config = dict(
    num_hidden_layers=13,
    head_dim=128,
    hidden_act='tanh_gelu',
    norm='layernorm',
    norm_place='pre',
    parallel_block=False,
    init_std_qkv=0.0358,
    init_std_o=0.0445,
    init_std_up=0.0513,
    decay_fraction=1.0,
    decay_shape='pow',
    train_tokens=945900000,
    max_steps=3609,
)
Each number is 500 + 40 x the weight over its row's rms, rounded and kept within 0 to 999. Layers, rows and columns count from 0. Numbers have three digits each. The size before them is the row's rms in percent of the matrix's.

# layer 9 MLP down (transposed), 1024x256, rms 0.0513, rows 569-675, columns 128-191
084:540511494467574504459444504477526517507474490443472526518436530490524476526499445462497515523543544474479461437519449444501627520513508475486521484472575425474454526549558520495544497433478415
095:472518475413431466483489470473464501498499515505514485488453509496480538426518530466479449447481431493501485503439559519501466480552514512551520512482528444511451535486496532516549485460398450
104:440511512542490564541484538531535476475511510524507486528524464483506487489548514539451463514435502522549598519494462440406484464445443512529546444498495512477429498507509519465561479482531546
096:504480412502505460543475478448532474479492493520485447627592454479522489445495532520522482518530544524470515498513488426470478500570448417454493553515470537560542548516461501493539469513439514
110:462575449525497522551470497475495520454486530511510459510562524526494420524541485477554496497424491468525425498566509467525467477582456503483458484471415526530453508531455419504456485524490514
092:463525541517441415531569466470439525516499563481447472485485512573532489467459533557498519526470499528545508515587518467466504536518492474512482558497482455500497573519468516545484568524464582
102:547461522364538545522498499466493447502496491488476449457530468456472516463494535546542469534487497503512475526495486491574436448429557459476460546525457511476562534478569488509540493526515469
105:463535440523468421501436484520433525522483478512490477468525524520492464506465483511566507431495516527463517465496574403496473537535592486504484461475488477541458510414534432472456532527534564
088:472492516606469480450492492506497530538484495437495541468434470478502510485533409449410473428437545458564526528495510522491513436537506473515604499478467551488477446479463480441474424491524605
104:496541497464431490524527487521531504444431471504513546487521509547497468491477447553507464559474535467605530477510500480451499453439540486537485414457509502495547500464487445543559552502462454
108:513441504540516472466494490557485451440507518530532573568464465526502475571496529448525443468512480508511551561592496491453453508538460527499530524461472438494501540504537557484494452514531497
107:478490474432503535511538503504508466485489460483516480490572573471480471528572483464556520485413509468511486480484511450485545566539519569538481515517498513480528525512569530546534472512416533
105:543531482455519495473561415434462430487411458492557453452508422514500525514514504499457563449409542478503492414487577546504514442519491552473423492523522459480453520498478503553482492492547475
107:440528500495502481426471453487471503466476591458552549487460570518515481480497532484475456555538457459535462478442428446520478550466526442500547553512541509463494468549553468539506477506554474
096:483530501535508537490542525491480444495536466488494521515492470505456547528524548427567528502536499450533511498477597438563475466554517510565416471463487496457527550566554526454561516478529529
102:527492550535513498403489512468539443403461498595452490523441542500493458526487487489380526481480432490495485503558478511517480503518515500392459516499521472590458537460424506483517522471512472
101:541469518492521481513457500512469510455470466553528575455468511488579464489516477484531434470471448468513443484488574507477490562493560451450604446480490515519527469472480514510529493497546544
099:524519530531540537527500496475451448553421577525458514535478591506506464479451496468548462485481480543487451550471442475472487477535527583505488496597506525555419494511477543524564489527466569
081:492442537465484490505528513575531532539492492448528482542518457510503509500433538506537553505435525511433462484431520501515453497482514468486541479467496569545475489484536525524422485486401457
077:443493432540489547447499469527521492506485505492508480416516465580464558519479531453527551531523533540499461521510497500557528520464578483480473502502529393453491503486459586505524524531548460
101:458539493468520456520473535395488497524480509442479530494555451457430509455478454502514448475578482590489507528513424421456462469568495430480448463432468459525490540509570471522592529495524469
101:559545471451442507565496513502469416544486524501575409491496483492426458555454572484530540514531509517485497495479567493530512571534532532543539489457485433461489471526478484581472487442488524
089:522511480511471471489557480516495504539450535548497480514515491548509497502468498476532487540453572432414549496495530482481582516537463499495497518495510481468522537472481487431542511533491439
104:490462434479456443430485502478524431483501491538506494463505523561424487541471406512500540465546475538504505525446538481493488471490501459533524523478548572548496542533533447480560538465546506
107:508482524519495504541515440461482501580603512540404512515483508548529533479563529454471537538421450458506520491487503524434460483484537525551450464444478448427490474476472488524503619553505510
107:520494522423397422495520472563493513423513530528500502465441470529468535450524503459490458484474533467476515489455416541553520465492442485481473540474516456496539473512451544530495449497556508
103:513501514511452525536517473555541524519516517528488543475517437469457482462513460514389548468556517551575450481521463530479518495487569529480453480536549460524474545536533480463508484482505485
104:470536510520416510573476451445459485562473477463446543497502497473476568448568537529480463493412508541550554470534526487478527561545537445505534624492512600547416408594472492480526496455569498
095:457516504517505456495510534515508525457488494467487465565520450517484419495515524612495516498509356520562556490452450552496535488531505503563441518621494550469479444469476427440483464494477529
098:468566435475448484458549458558466532496537526552471463468511545478444508540553579457533489476443515469472507476511577519517492487536477534515471565441542480532538563514457449521470523503428492
107:513497487537528541514584537517511573508459472549517493565525534532447483547516481554468492446483421477440517411490532492542537469420486596542516406521503553439482532482473534561502588452585448
102:499450548583490560561500493481538531450514438472536515524518472523543534471516409548518465529573469493548526534453486411586575507440501518431441533523477516480504493496479543464609445480464534
099:528429554463431508529463464548530418446524510471518454526501417529488550478430521457480468473508544509521579492483499488484498558476420502508501527528443473502536510578512476541579509448504576
096:528470531492588489521482491473531556447524534573552521603541524497531523529443509508473444475490466582576528445474504554630467491569512515510508499447503459527474466438570419522504510534453578
091:516487472465519452499574536503582456459467547518480453527552500482494512530494504591538478525523524474484485443534517440442489536545534492527518468531418532482522550543507485516522524559471480
077:537514533491497479560498486593492509584570471509508474468437484511483526491551388540506571542528493507488511526489481525517529460433526479459484513478524544491509556489510562447470441475472395
089:528535440522416507485499484499491476531438487503497488501509475533512527512464525512576474492508449457484540491478504447399498477503498520476547501453473441561499538535545554516599591532490511
108:538479506434449537490503433540554492487457498551512522515427528509520440452535494517582441485511540567500568502453535537469515556497432465445515482553520432532471487534466463507530462471448506
090:447547484514488418504489462455480517495546509537489480509448415437596551565515509515481476529502514480531503537404454523494541461391492501521478435466532462474512472475522445537536435525434512
100:522447496518495533572520467519526536508527458489518502507548499478477496566498419470421393518547500549510528476531528538438542546564457540542510484458460502526394543546550485527510490503468444
105:490467546462450496493516487494516550514468447494521502482476507534538492552448488471572479473523413473508559490551551565539497450484495467385556506441517461472494472536574471456570499478529470
103:520471473585446435488536576471478460491544466468549494474557563529560537516501498552505516438542501503469534499479492585400494458390510500498493470507543473465479410526457518434506476519486460
103:534433573464523543466500546488531447574486497451510571513490482448475465503507523533463472428480500469521575463488537540516464447492480503531469422540493530567486500502522506565501492531539509
102:555579525485498584466499458512508544481448516535538523510492518503476521487481547448483544479551451476447595460506538547565455473530476468493616387492480509482543550515574469537537510539505466
101:563537538473525545413490506513458481508564495505557461472489472502544571413473592458449466491439499477506428544460454548478582553473482473528557522525503543535591516521529537534542506476524445
104:459530460387548528554528497511493484483462478474542503493598497518473445479522586471537495493469436540498525447492518560450537418560500503524548401485566461528487504525517531479479529468481471
094:461574516511477475526445569462456510528466459489511500581444535496482445586511544499477533481509549510583457563519483525451471466526394538549504497526493540475540512474488533515462634466487533
111:522523461463484546499573509571586597500549462441471507540506469492496537541515496488520556467503482476497469491472506451459493460484491464466540494465458492469501543442479522492501394535419470
104:504564533580500490443470501526444455527525474468519596571497505435488446522531550444497502493505497519455474488463517533430436535521401507521465509475568478520536429492411457422496517562509525
098:513600556520553479463505489516575483522468500544479534505484556530501521439418519512491499538518575459511533421423492587492557441472437588552491508590545486486486562449528470420470496526429501
088:554497498562605459498471494537552486516430506512589431441476538505525536499584473442563498495465508484537453508510558458560505503546546495507564428462489452500419503524457468542496458415478501
100:553441448388527460484461525522511481561536470499523392502573471474550446441467467512442475525521477456563547538460532478498484526477515462476423498481486466512552451481492484478435452484477457
101:539497507481512555535427491541539485448512557492505584544468487478464459561513447530565431452540501511480429530476474572468499497498476538459535467490516451514502455546521511462494464540492567
087:526496492401454559592444441549490489487500457497521510479473543515531534459425474543543587473522533412553451510415475446427441475543447554522476492545494464505569524498447572533508501494517551
096:474471507573479516419486474549459515541543538558489478502488527471518554530495550450521475546456520481474533492436612456512485508500510531536495480518496473512517530517447487506473390515546425
106:519528507503518501525504484476493508550462534520556497447515504520448499497466465503486465531567484536542537502557518439584527555588551476428481507425529500509545411511494482583462395522520441
082:484512553506428475480438528542501468526514457475518526362499498418513541483506543569575518484479518479489445505426463462478480495462451536447533451492522501527462505460492511446512449510464521
106:481447505488487518520457497448513485496528490493514462479562455479519474467478412495446534485512560491532443496459482521458471517523467448489506477557578498533502435516583418466575531499540461
094:489470483580433515509460524489472469526500419475496451523514531506475501459482556545577438497523542485493473468532555541426528557498536478554485499474478456537506545598452479532419530500507497
105:437403514535505520476484503493455477513519502513487533521457512500442548491461597500515454455489534483502506562427520527500514516529519517414550521490492547386471537503476488446402617495428505
099:529482485529498534586496446489547484508447542569463488493537452536479454522509479510487558485508467471542433490499506522448476548491481433529482478518502484532526477537497512545519530492551478
088:533518519483489508498570511494534435511506471506527511455458479444503545449530541627520510535496497429491550482508471511526514505503496534496516493515471467603500525489485517434501500544510473
108:534445462504519482499520476449406515449565453452467583616434499494546472484554544478495479525553476540502474480429439486541513490487470478445482538514539466504456560448534460456516494546497473
097:492519516518448491409467535495489565519524483418449424524524494495547494563533474502484545495530525471483534526521538533506478529490578497471474554464477531509487553491536456456457509549462548
112:454478493459504498492472516522446519454556451457476531510473522483437581481482465503485429493462505528549422462514559554558476461507500504554451378507492456520503472597407503545524523517567476
097:482536444496523422422497560448449538498510519517451500483454480559504510452492482457541451486465456497454467482460546550574506498510494480441473503542510440478430453453476477503438536540454554
110:548556539523520503554593561526529501461487455569486465514517491451508488537538464521501499503552494498552532451480539503483474454479556475470529503469498413592509576539521512457472501489539513
101:508519578539473541568443441532464525483479537448489515489468556508480420544564448470505503474463520448560466470510512538499455479472541469509530552501441508521490472427540445603528519496466465
096:557526558447490473543485509524588469521486530476528430469561432425533488496468494529494498530544500469551517478476573468525428558427564492481485481483489479530492525455536488453525462588508480
100:495490443540532361469537491487589519496512513554502563512526509452525501557500472501478468478506465490472469560580491442520461477453519451565488492425510479529451502477483494490473469470464532
106:498531558504499535435457449514433514496473492472556585427482468560483459484399491458491486503573580524573495505521504460519515538519520541536514542530566487485488559549481503550450497509556483
090:486479478492445515529480508598471442541595460426459422448474517530548469483481443461471454496451523494462551457560526449533503534460493480472443474542512428482514493510597555485541529553549525
103:519481468402528466556461450488506514427461517587472528451553556521470451432532513441582487472492497502464497499560538444527491519486440538555495555477541429453500505550531468490500499508500414
102:475470458490432509496583477507497495478521467431493507518503538478453418509447499486562465468477513531511451574435450435470510518519527467491532526466465516455504550516486505550528502511460399
108:558433465521519477540561542500512454531425496530507459499526541513489493567439535554524486520514521471474461471514479490492579518487509546442546503507445505425507528495491527485534514450467502
102:537462451565571542500441487483489490554481548532495494536511428533555560489527413471537492487483518583567410450429543433468509607377416541475491491511524558539525556561495457496549496536450511
098:525448545457531530503462467497457448542476527435618551445487458512556478590505522466552496470516447509521510510492484514562531578576529538472486556479501476521555501571588535521455546493458552
094:472531519517537480527544481433423465543455477469538463494480529528551522514521448560418486502465479482460464480499463479458527484523432479500511561504513479513405559518478523538597583530510469
093:527547524620522548476514485479486468469508498469486499461510472480505547511563544538412554442545504469546487452410462469513586452458552516563469483501444514560532486454464454459527485481537614
098:577453512425577513438439492418576487489571551529540494553556508485532504485494436534595516486519572465418469461520495518480494537441550516510596535488452525461537525485537507528550533502478589
109:516476526511554496481530457437502515506478456465427532579482548475537493595508550512488551508528496490500463550523467453467491437525509573511440515455495548479539503521550537457473469503466558
106:498532537508567424546557506476527519522488516547426536489467503473510430521465518455497484382473501542565503507544500546475490556471511516521455498472472523575468454534503467466449559495535474
106:542507453423486563516505449492515520440504551530503395492452473516514517556474471474521470477511527482532465553518441535524508478516457503557468478526534530571411454519457512518513489538429535
106:517460524527503476558549558547492442478481539540498471478492447486485452535449467530495486406458446546513445472494519459545463414479550539477475474475476409499507465490540554487528511541496542
102:499573492507468518501488510507458598538551508508562543498453508506484540419491458482543538507494483441508488488514513409468481465475464511562541539536488483499534518473546488489579520521528487
097:475424511592478436496505462541498523545435483468482521533511455556452525463453462540575490548578494518462548481480547530493468517489551525521532548479515505540498511390500515543469456505536557
105:523529501543504491434492489507466488499488505487485525426431544476516540481538484444515488412595537489445503552430565543535531565500430556500459529539443535560415498476505447500518481471446511
108:522575501527473507558464486559463453379439516523527524518488438426474495458567510484487501518561523499488550512530534557477429541506534426550472493517524505553461499474436507549496561519531461
100:512452519546468517512568470435426541479449454540537500503559465514548506486567483543458498430530529513480498530508449540516491517548560472401515529468447523442532487522547539448441487494570484
093:514560519441456502471519522496499449511557481505563507404476452491493483431540521501463454502560533506538575495475456474566434437447452512482586594444505524519497501482533426464511534552522485
097:487472445443523526496506480469568458523503515614492556488580500426509489462479478464509542552554481528562504570572579460477546554510551509464512519510457474463495464469471497503510443440527529
102:519439510489503484521498532508496438562472441469514561409419439532506519476424517474496509452464479472420565410521552452539523489520511518509531479542535444504502507512535571401482559506469507
109:514549445456495445506480486542547513504414497512471516488512515517551408534522428508563512483541511564482504438548481486441510477436514484469417463503421537504526485473484567523553483507537535
105:465428490519489376552551534456401558514529497476474556469483531490518501476478469451478540492506503428516515539558541446514478476485488488508487499499474514475522441499526552500450467465491495
078:582538509570494478531516490522531504515473545514475424489540535569505513489584518486504493471465570456536533457548521453528512529580474479533558388427548489521522543522540424509502514501411472
072:447445456551514532493482534560538550547602602475500426427504554574442526428444491518542550540509453527451511515494523539513524518469496452426431578507517449517526514547551522464536528491491458
091:502512471442510535541480483508418455522556458467544540483503530444470522435513447499517500473535506486512534557436453483471424488540525519512550501499555463547540450538504552406458513524573572
093:502515517541453500502546516467527462448532488526468580440505440485520509500552582545503507524507534492522535483484514513480482505507555518546490481498459526488509443533477555506531529496532497
099:521446451560515596510485518516461526497494509582572477511459495537538553524605545511503548580537512524454569448551477519515524467525517518439556550521470540481457514529561563460502553488491482
100:470489458524504513601469489507424417514479466491478502568479539483479437511574517530517553491559554482536467499478505485523549469473468491427412514499536450535495508482592506535489500481479497
098:476502467552460474540449468553501444490554459447459461550530501581444488488490497563514532451554498454504493522507527450475487446517482537514500530482480538548489486497516542454455474530582553
102:503471510554514512472488488493551527483520579475475480512517485531513559490496524537513573541523458549526461515398509559562482498575527480445461523471566536467501512441534523547458526536425475
102:528507500513535504486521485529553503470474488517463510467471530444559497534469478513490461403483509428507514500514549494586451557528503595467544516559506482516626500475548486594576498471545558
102:486468523379523446589469527496465490515621505490597573507559506542484473474534543465409472548509504488467477541519495480512511438482504482463522521444465439550528503502519540496421466477582500
094:468515486547515545516488434490489474482542460496482534454484585494568374486515514489514547483485451447476483519484510492522456526494445478474544508507479519508556599562498441507484459514466497
105:489490458474519540486574439488514588510449515461518484518454559435516475576482553493512522481437589466466481484423484479465484473525512491585422492543460481542506493531557457502510514510511488
083:551527509465572498493503521508530449546490530483465452464489527538489518549419531471516454482561464518459541451489439481570474470451515500545444442569480469526486500444533504433391491504545510
# layer 9 MLP up, 1024x256, rms 0.0513, rows 570-676, columns 128-191
102:533462544484605565504562511526521412466503514418456493552531488506517506591450474510458527452432561524461549461544550487528595472543439487445441496473538504502417593544503478524495442552470550
106:472430476572515459493453527505453507521541530466492531485583470499518521502506566513549491521488498487522501496526499482512491439484524516416485492499443540531517516525565461512454526472471535
096:504545526554530533503518514495499564442561548481524529432535542477501532468524491432460481561493493466531438463486550521517517503484511547503556525429590517492464486529566503437516506504587522
115:508478491482544490556458482494504479531456552507531393557558425484500438540492517543509531534489507400508516454531452494496459471494501463472484517468503525515558500516574481556508480482464526
092:483550462435473475541603523515471504590568456577547524483501540479524553423590500466460544513544433471482520532435420525511524542413484509491537532520459549474480481475532462430429534538497457
100:483555466495528510473477518474591522438525472433507610502526457482558458481470510507496512502504492520486544532534486555586526537495501471405451571584526452464450530442507496499493498541482529
109:424503480505515460465554514502499529481526496512563455533536463553532495469511534522491517487500536460469539496476533601456540494433510498483496518534549539460529417434532513439432466421494456
096:463520537473505490509497447530504508510476570528593578557551499566527471435518456487511506516411560425542510555528516588473498467521518491485460543534529452494489492417502512482484506575527516
098:495440496512465516525462565521479471456535511443527492519404504478523610480499583464529505490549473576492449455439483446538461499505427423536463530490438521477496494451523486535516545446503521
106:448503551489532514555534577395579522498587502486463557478481489503525512441500443544413496463436532452550546485585494507462468542500563609503491510546498525525497456508417466484486494493466529
103:521516510583506465513482506515537494624478469508471499485501501499507514529475535470504531499567507525438511479442557506503505529503480512518538512424538457503487509531486511494488453522527539
102:523452519495486518535507563539458485499552556451535495468492517443456489465461518592418459500516548561534569491488460482521513573467454476518469536472537556475562508538522495535540534465492517
101:557555475464490545496467540462508515445537420509525522501468463483442500486475419524520555555487472500442483430524511573486522498490445472461550506461513522529469530495468478513509496508468505
097:481513456476493507487523486536537484571508540499451504518543525542512501577526583484521544529534480529591509503566481504466447485476497439541530442498535523555484423462462509468524435512498473
092:514551476552472466490479496574448513501575522479444483559502480500497477532532440433574471459427527538472492485507487488516554473510490484542517511542559547541502520487553484502500474527546438
094:462437492500487493499580487476516490526514502468436416510504449518434522608466519502492557496514539530519537481466555461505493486520485507514447542466545486436501482447529512476497473458509451
092:502497508545486476404459500475499552532526429563465546437459436474465501589549546538413494498531530480483517542520486491460516509439505486511464492513481463431477534520435498487438513446419469
090:531492539463479439492550566405531482511469519517482502400489549554529492532544494516560522390494525517530551482453490515524511549456480448493431498486477513538477525453470509471469506554463468
098:502479552445507467551520580489450536502511505526499495539506556468554522469509512534564453396508518497483529541512484540479457484505461484476508567516533592531545509530533515560537427567514502
105:458462529550530520516510454587534442479473441483536531574538478479457505475483542504558473499541444560464499475546486483548576430519505492446545450503438466511514465481470488560509550514423481
101:459436467539541519531531508494525542483574457453517524430493526464422491481524470522475530507504560454534471490500442499541530483488499441456486475508460463535449528520492499489497553531481492
095:537540507548481481463576589496595474477557546504432536469531471449518524468510534530450476438531501523528418521554469429521477543500621535502528458491454485510431511514472462502508433477504503
109:498493493506545583491496476523514504459539547539401504486479485482565510436547512557533485544476507492404459537452531583515490495500491470503478541464472421556545521512516539537522601495554512
096:545409473459548459451569496512509510513465462490494587497491461428475527507494524485525452569477544566412505490539456542515530476546428494499480494495494606497477498499542492473483425454492436
099:397455471494538487540425441448545473532573612463504511479565521553540488508459495507548541422442425554499479472540607490478514554489477528445565487525519541550491540461453429479478532544503463
102:499504451487518427508426490529520494580523538466443480546485526574508560468449479514441456458476494461493513496502486527506462481471413459484502505577556453501462494472575499503526550509495435
098:474493488571552522454522511455446517551491425483483459494515420524531503493489459522492524484517524489478499463548470533533522536385510535490515517432542508461485587493427535490426534531511441
097:469485468488425508437515492484476500470527546481572463468470550573438521515552502498445482526476530437492518518543474430445524536463480530506539512484526504551539425531537561547535553467450535
102:484525549514489422497475555509552492459453393543518495526538417512494501473512505483491494567489562481502549493468509610486481537428497572440497511513446438521498450488499542498510445491508495
100:530468417539472543531497522543478562565438528487532543511529450475428509479490457494554478539582526476533503520494513500577580402521471503450562454514537429506593431571540448428516542485429530
100:523502449400506475560504439498492513513467525490484463480541506529480471492488536476592527473440461493486546468526512550490497530475460523473453431505586474448612492504493501486362567528474491
108:483501484504491477413466513514559502484479502547495515474501520537525530498399487517481391456492466560449480553581514536524476543492520513551437566420553430460496502458582557488483482551498526
094:445461478493511546500483498557444494514438563510481507463519538460462521489509559451512507464501474504464440466441503426466576572490457461489510536555483485478504460524444526488427511551541425
094:437474427548564516548522477496496550507455435453548516530494526539425522479532488471515432459516466496479515505444445575557520533512426485570424482518547532483466469411446503479468471460475510
096:442498525442479548501451491422553556443456586438390489489501543478531504503458585490506464460480479511510487517473507469482538504580509513515470482485481511516504488549518486538513583487463557
090:572486515505490500452514514558513415513506534415425477463528536475476531533490502509555469492494535540457509495504478507590457518482471536510444538480497523431502509541490466479420427560586485
103:516471533451493576438570471566501584480488513472549503469503523602490552463434480427511526480510532560505509466442541448475537450512460474511504595584493485531447531511512529449480516544428532
097:479548446433531536479588498522525532509522514464537507582519481444439514479546518438451590522510450591455505533531505544530514472552502521452461564512479489513555567491489499488524566446540517
095:490483428434585512534509492491475539521482501524496511478507578469493504495528547518439480574470432427495506537480567521473472499453453524501521509509465519473435443489474463470416474529429456
101:456524392542482473488446546421475404486556517456480478522509492499490524488481534488482609467453472464413501498555532529493574545475509458454535495451512539539573515573467544492481587490525528
101:518504533514548478533505520417512530576521537582480508522398502495484535561501502507433585510456478483543481451524498502541542521511554483455547525459556512411428551479496494547492534481440570
105:439483486476446535504467468496484461515523423525501547462554510511529477533480532483444518598477420495513465494533524546502483429520526484542531580453495463536517561541452572510445485476530440
102:504422495479516460472419511529505542503537513520511440549446468588538572525440535619495476507451514569566462511495447507476530552499520501543407592491521535517536468499477560473496525506495516
094:479516441484509498559522503454505474492445489527496446497519500518490437424513459540520530583534500483527474511507454504504567557471467473458535508488587460454492531504568481469566529539515475
094:537494512557397501460475564503513538492530446529529465552531437475473565519428549548479534469569457511465517465426529441440542557575487435576427555486524558481551496448544462456496501559545535
096:539475464572498492504509474484528441477517531462451429510550489487483493457519483492515574488537504518518488543459524474484445498508565439435503429472461545529456555554507491441501496462478440
110:472468499485455472522449497437454542483448501549539522494486540435431501531540547514504460531453484403460481480584437568481402499471499465455493490413548482483539588537490513482492531535515575
097:448498484481500483575551516452592538486486507457556438410454494494456531464577503492483491480508463523496481475529449535542526459486563493453500557466484516524577462417561507552504471492476469
094:474543561487512514539508531514504515510458427523490525539538446457462574499484546569527538567472479509473534510441536528559525575477393505473512573492503478519497608540503530539495554480482466
091:531485489470458482539505536565547464489493482445507515540611537490534477508512434558534544476428499435502525522475545530481479442500474444493478474556555508507546496531489534507533536560492568
096:550602458562506450510503519439503545531513501559532505484476517543490571470542459498426521498459528462520485426517441447548513523514472539526579494522506438481578471506547484451543521546514481
097:469533485521497488583575478464530531502562515435462449500481511455537486545560524488456493558515476397489479478463533469570540493458512444564504499478424456454486573385545509470563501500532532
091:465499539415515518461581505480534505459604492490400497439511561498510461433518461486442564488526547506517570484507542496507479541488515513525546492453543502574458502497515494431430517399539469
099:534438464471558400522475542425582476508478480441519498463530477520442493496505393528445501498541461555482458449560438570449485459500454432488496513525511489539464545530556478485556574475428524
108:517515494457499473519573499472406455494545465469505501451554473485490515550468530485451514560494542475444414477487487551399523383519480437527591452527506455487464602514539493531514562547479499
087:474496562561500515478504532493494563535481585539540569476455494530492533494561520480527441472521484454428512489496513543512543480554481470504486548582444453451484532448541460515526492518510556
103:560541520546526462511481531564513466548448518502480530509443432508524550491502539510568499572440506536488533527522525462500506425483505512527503529438435453506568576471506515532461519488487542
100:447490530488482493513519504476558538418512553449473505496533531566494522510466500493467574481540545573525571523564453473510436414475488449484526527508551501474430524518597552509530488519515558
101:567495468553534519538477515522530533491526587556535431450467519446501499478564556484526548554460417517455472501490493533514507483497446477538545544502537509466525465545572515573541462454538451
104:476472482465467472476560496468530528479486536426517448492443503511473532491474536486421529487467466533426464511455491508456485515551596504520521556533511530487443530521603569450468454498529520
091:410562494531524524421497491539514508452561456522466479435484528426462442505526500521477480473488560514493544513504463481478552504459539496485483430525543539564530473518463444510552493469471562
108:464527538559512463485471530583554505520504501518513508525491470495427453579448591543510570551496438511542513435431501468424540451447471481469493467485478475471483486452517457486533522501450498
102:499441474491524463563529517505483480474490529535488521445496528448466499476504511477510489507504394513471477529465530515500559497481436448517489482479532509488546470522548516524494546494492431
105:525529457499471517455464521489512453467497449486454457447484485477547468494541460509457479532544494523474497493521518473499524546458517508490540573532484489468533544443483484568511549531562476
098:461397459588551585555513528511521534499545562533486503494543499442557494575500459559428472568546552554497501451543461463486531498464427564534456503499483468484488544582465470483516487476517443
116:447487522415461581537525540440482541487455492520494492519496475524482478514547486476454604479477515509460487417581534508497536501533488472519562556448513472516510491548502561477497479504449507
107:455476544563533496565445503556535515453556551475499543540532548554495498476503471525405512544487525449502520507538458532498504481471494521561498582510492507481511510525500524443459450534564473
102:504505502476453476479504488451517524527507490494520447505479554599579509482516492514461503456586563506426534573557489577521554465499508447523504588537506530469462547487495490520516541532490431
103:476516477434485546476547421494478540495445478461498417551455486533480480469475492432571553472514476491505534504477517528495451546502437524495483522569509500466559499427417574570500529466460517
103:483499413507432499473504508528477399540546488491590492558438502529487541504539473490457556513501515500536584509539465547535523493419449493449553506466490496474474505536485497506513567490476365
090:438473567461475456453447519488527509474426533521510529507489484491514524494498521574547500559541534536489439542484483502448570487476492574553552520457497489533497488527502516520517465483400488
103:556459486474509419481454466513463543568573445476467486486462484506484521521501495511391546490521543482475448513489493525556511511474453487477475538499520476495480465476454515455446502548484509
103:493488436480523495476392465492476462518529565535518505445453555492480518469506497500505472565475508523521540525420486500494532542475475521469534446518588464482522466490441487432419567498496532
104:485444571533516580490515556506516637498562513442476477442500432400449458455459454482547479531495475467518584534476456460490474483555501461453440444482541513546478540507442509504508429445525519
106:432514533544431528555502531484467513442523438498508530479502506532498495491578463544504530552483445431523551524511541556521481498529480459454511606506464519463485472488470552442484548425489531
100:503492494528476490416543483468496438557519488539474446497488476520559533491501615460513505503418540463533607458497513513549454523451517515492466482544491464527511476500539603512448606494510528
091:455494486428453509527466497553496488501579475493480500471545557458563531547465585413483530464554460492513511551488494575444471512476515438516560464508466503397509575525550473483474513491417477
093:423516441481500508486502524500408510469512507461449487546522521484574412583481429403483505464469468528516525514521528498501455503459430460447526428442517462532478449490520486524472488482488539
103:505557546539443476577502510480474506512495546447443517516468525525533530505487539522482529543452498471494545424501507487460523467510493448440454518482506481497556452526539475524445531556524459
110:499452485490443544455488490528476483605491531489509478498512468503446555412427479504492533508452546503513574564539472486476505481504418494458514446477486501463582465483604479476446486584453530
101:489455488581495493458520532495518420543552556452570506455515517563449532495454513543521484511511505494459495479590501521499447541517547473460509497493602427464553551542532470540470488539495509
097:534511509511526438514526553469521463447478545538467458486499571427523539437496509527490518542547445574467509513486543469503451455453526482445531493454550487433515444460441489427503522452527511
104:526505516480586516442566434478470502432513555515466497437487491536534438571514499443593478432554551477495516493450540497557524484459498404484489476566535498525548564516440505499465472495522568
095:439499502539494536452495505456492596527523520472500545541482475435409520493508492453521505490527526423412488495515462517532491543466478404493518529488449478485491429529506590531473544516502514
103:472514446528493529531503556417470490485557541533520492465485496465468539566534533457469499525504463490494492566502445449497509496478429411480507468490488498552549552562512520495495459440502542
103:444480425583553514551531499533542506493584543446463476521544468443446484435434491506501510537455407445441522477502561489526512509527588461537548482502477481445527506456536501398468470506529547
100:432498483494427509429441551512466411572509594447555469512514517560397487487474514517511506486529479533429479444493534458492532480491440496459487490490489535492506558472406464501503416528513454
096:439506505446383502490492520486510461462557503552481451544535571437494481457551571497483463527569450473452586533542462519501487480508431509479534447549496498572441608481549521537561520575519492
093:576505510529462503508533483499442465534476550574435464517523504546462465533436496487486434478551523491440470538510514467492472484462531457472542459469497545464484474498418391591469593486521473
099:491508508510512483506494518510519450535562504466488433519444544534532503428521497525506476472465514456461511468480470546531514481478545541525476404455528440500490505505527485498438526545472445
115:524439477559495554488560558522517507452522480480438507556496504513509544528474499482447552569514528441551469504448501545424505508489535490508496502490436490503467552522440507448483556515615592
114:529552449450513581504492522510439539559464582457526533470478495437484521536501470528440546504525453500532468511364437513436489471445467498508453556513584522482500485534505497477446502527510543
100:528483479493485495534502546508538539520490543492524476519482526469444492518483435470481536455493432520469459570496525499557511516506507504458517482494549419483455569511511422511497523486508504
085:490490508406474539489563483471522520412510480554541537511515469510546531515473519562521527480524468600472540493474546500506555484468509502409570613486505572525511431437532523469524537453570548
089:491564540418487519572497515446503525496418520544504553563501520422553495546523551484469474471496502485497435535499482519537494564502511537535445521523546590539519516476527492546543501537492524
092:501498497417496490492475536416553451510490489512497493522474490559522474483509457441467505524522467476492473485583536512523494478509550512541510510512530506441471524538520570503439491439385390
089:493447500533529462544562523510473545475517491509549485486491539481483480528529441435505476518516475457520531543493525564483457477467472478495515534493501453406481497469485516562460504557486462
104:442502521518456468540447562543541541467508518518506481432483468545509540501421431447497527486500497440538479494507495526440464440478476491489454460471536487455549493508539485482450427536491541
101:570494441419510526492461504522475522509549445506582502513478474455481502519450481478599431548481504523568533530520491527523487502401543467554506509527476494438552442467550536430420455535511528
102:492450557401547548493529456506486555571465483582535474482506541470512514497490477530502510541544558559471429541567490523547513455525472464443547502504487484457590438564463471438475487519521495
105:424518474573498405450505461472574443517533491529534504493554525453510513465458526508538487556455525532382572465510488456484446583459536455536540531485546496473558444465451529480454494459496478
100:490472502530529554514566559502489481481568529481443522448499519564484484408577473474485510435597528511473405557481484542495505479509553557446454589469465469494482448501522444511490462439509466
095:505535523444497545423497525479509519466468536570510433482500541505545479511467556515578493499489510532430497462487552469493424543523501459505556552554504562479436460566486494580532515532509587
097:449520479548499573588576520452468576521528499519496499480443496513494536510545464519561464544516504490472502507478531516442480456429475603490418521449545526534500498428612550474509569469547484
100:484482511501459484445464533471531423438488543450451542514569499478481556460476552421475467507490469484495505495556509475559479527460497427467479563495563518529475490430576504494526535535497479
098:478462506537440484576497505508482513460535426497528478539468489507516435503526480495414549468486501450546470552511528517406488484530562519495483530464572545473571509536463505535535497482496516
103:552446491470543523513521488478515494435540490469496501484565429526484470498514420504569510521553581492494502434519492472554533483464537510504493535522531471511506520490531448525559538492549473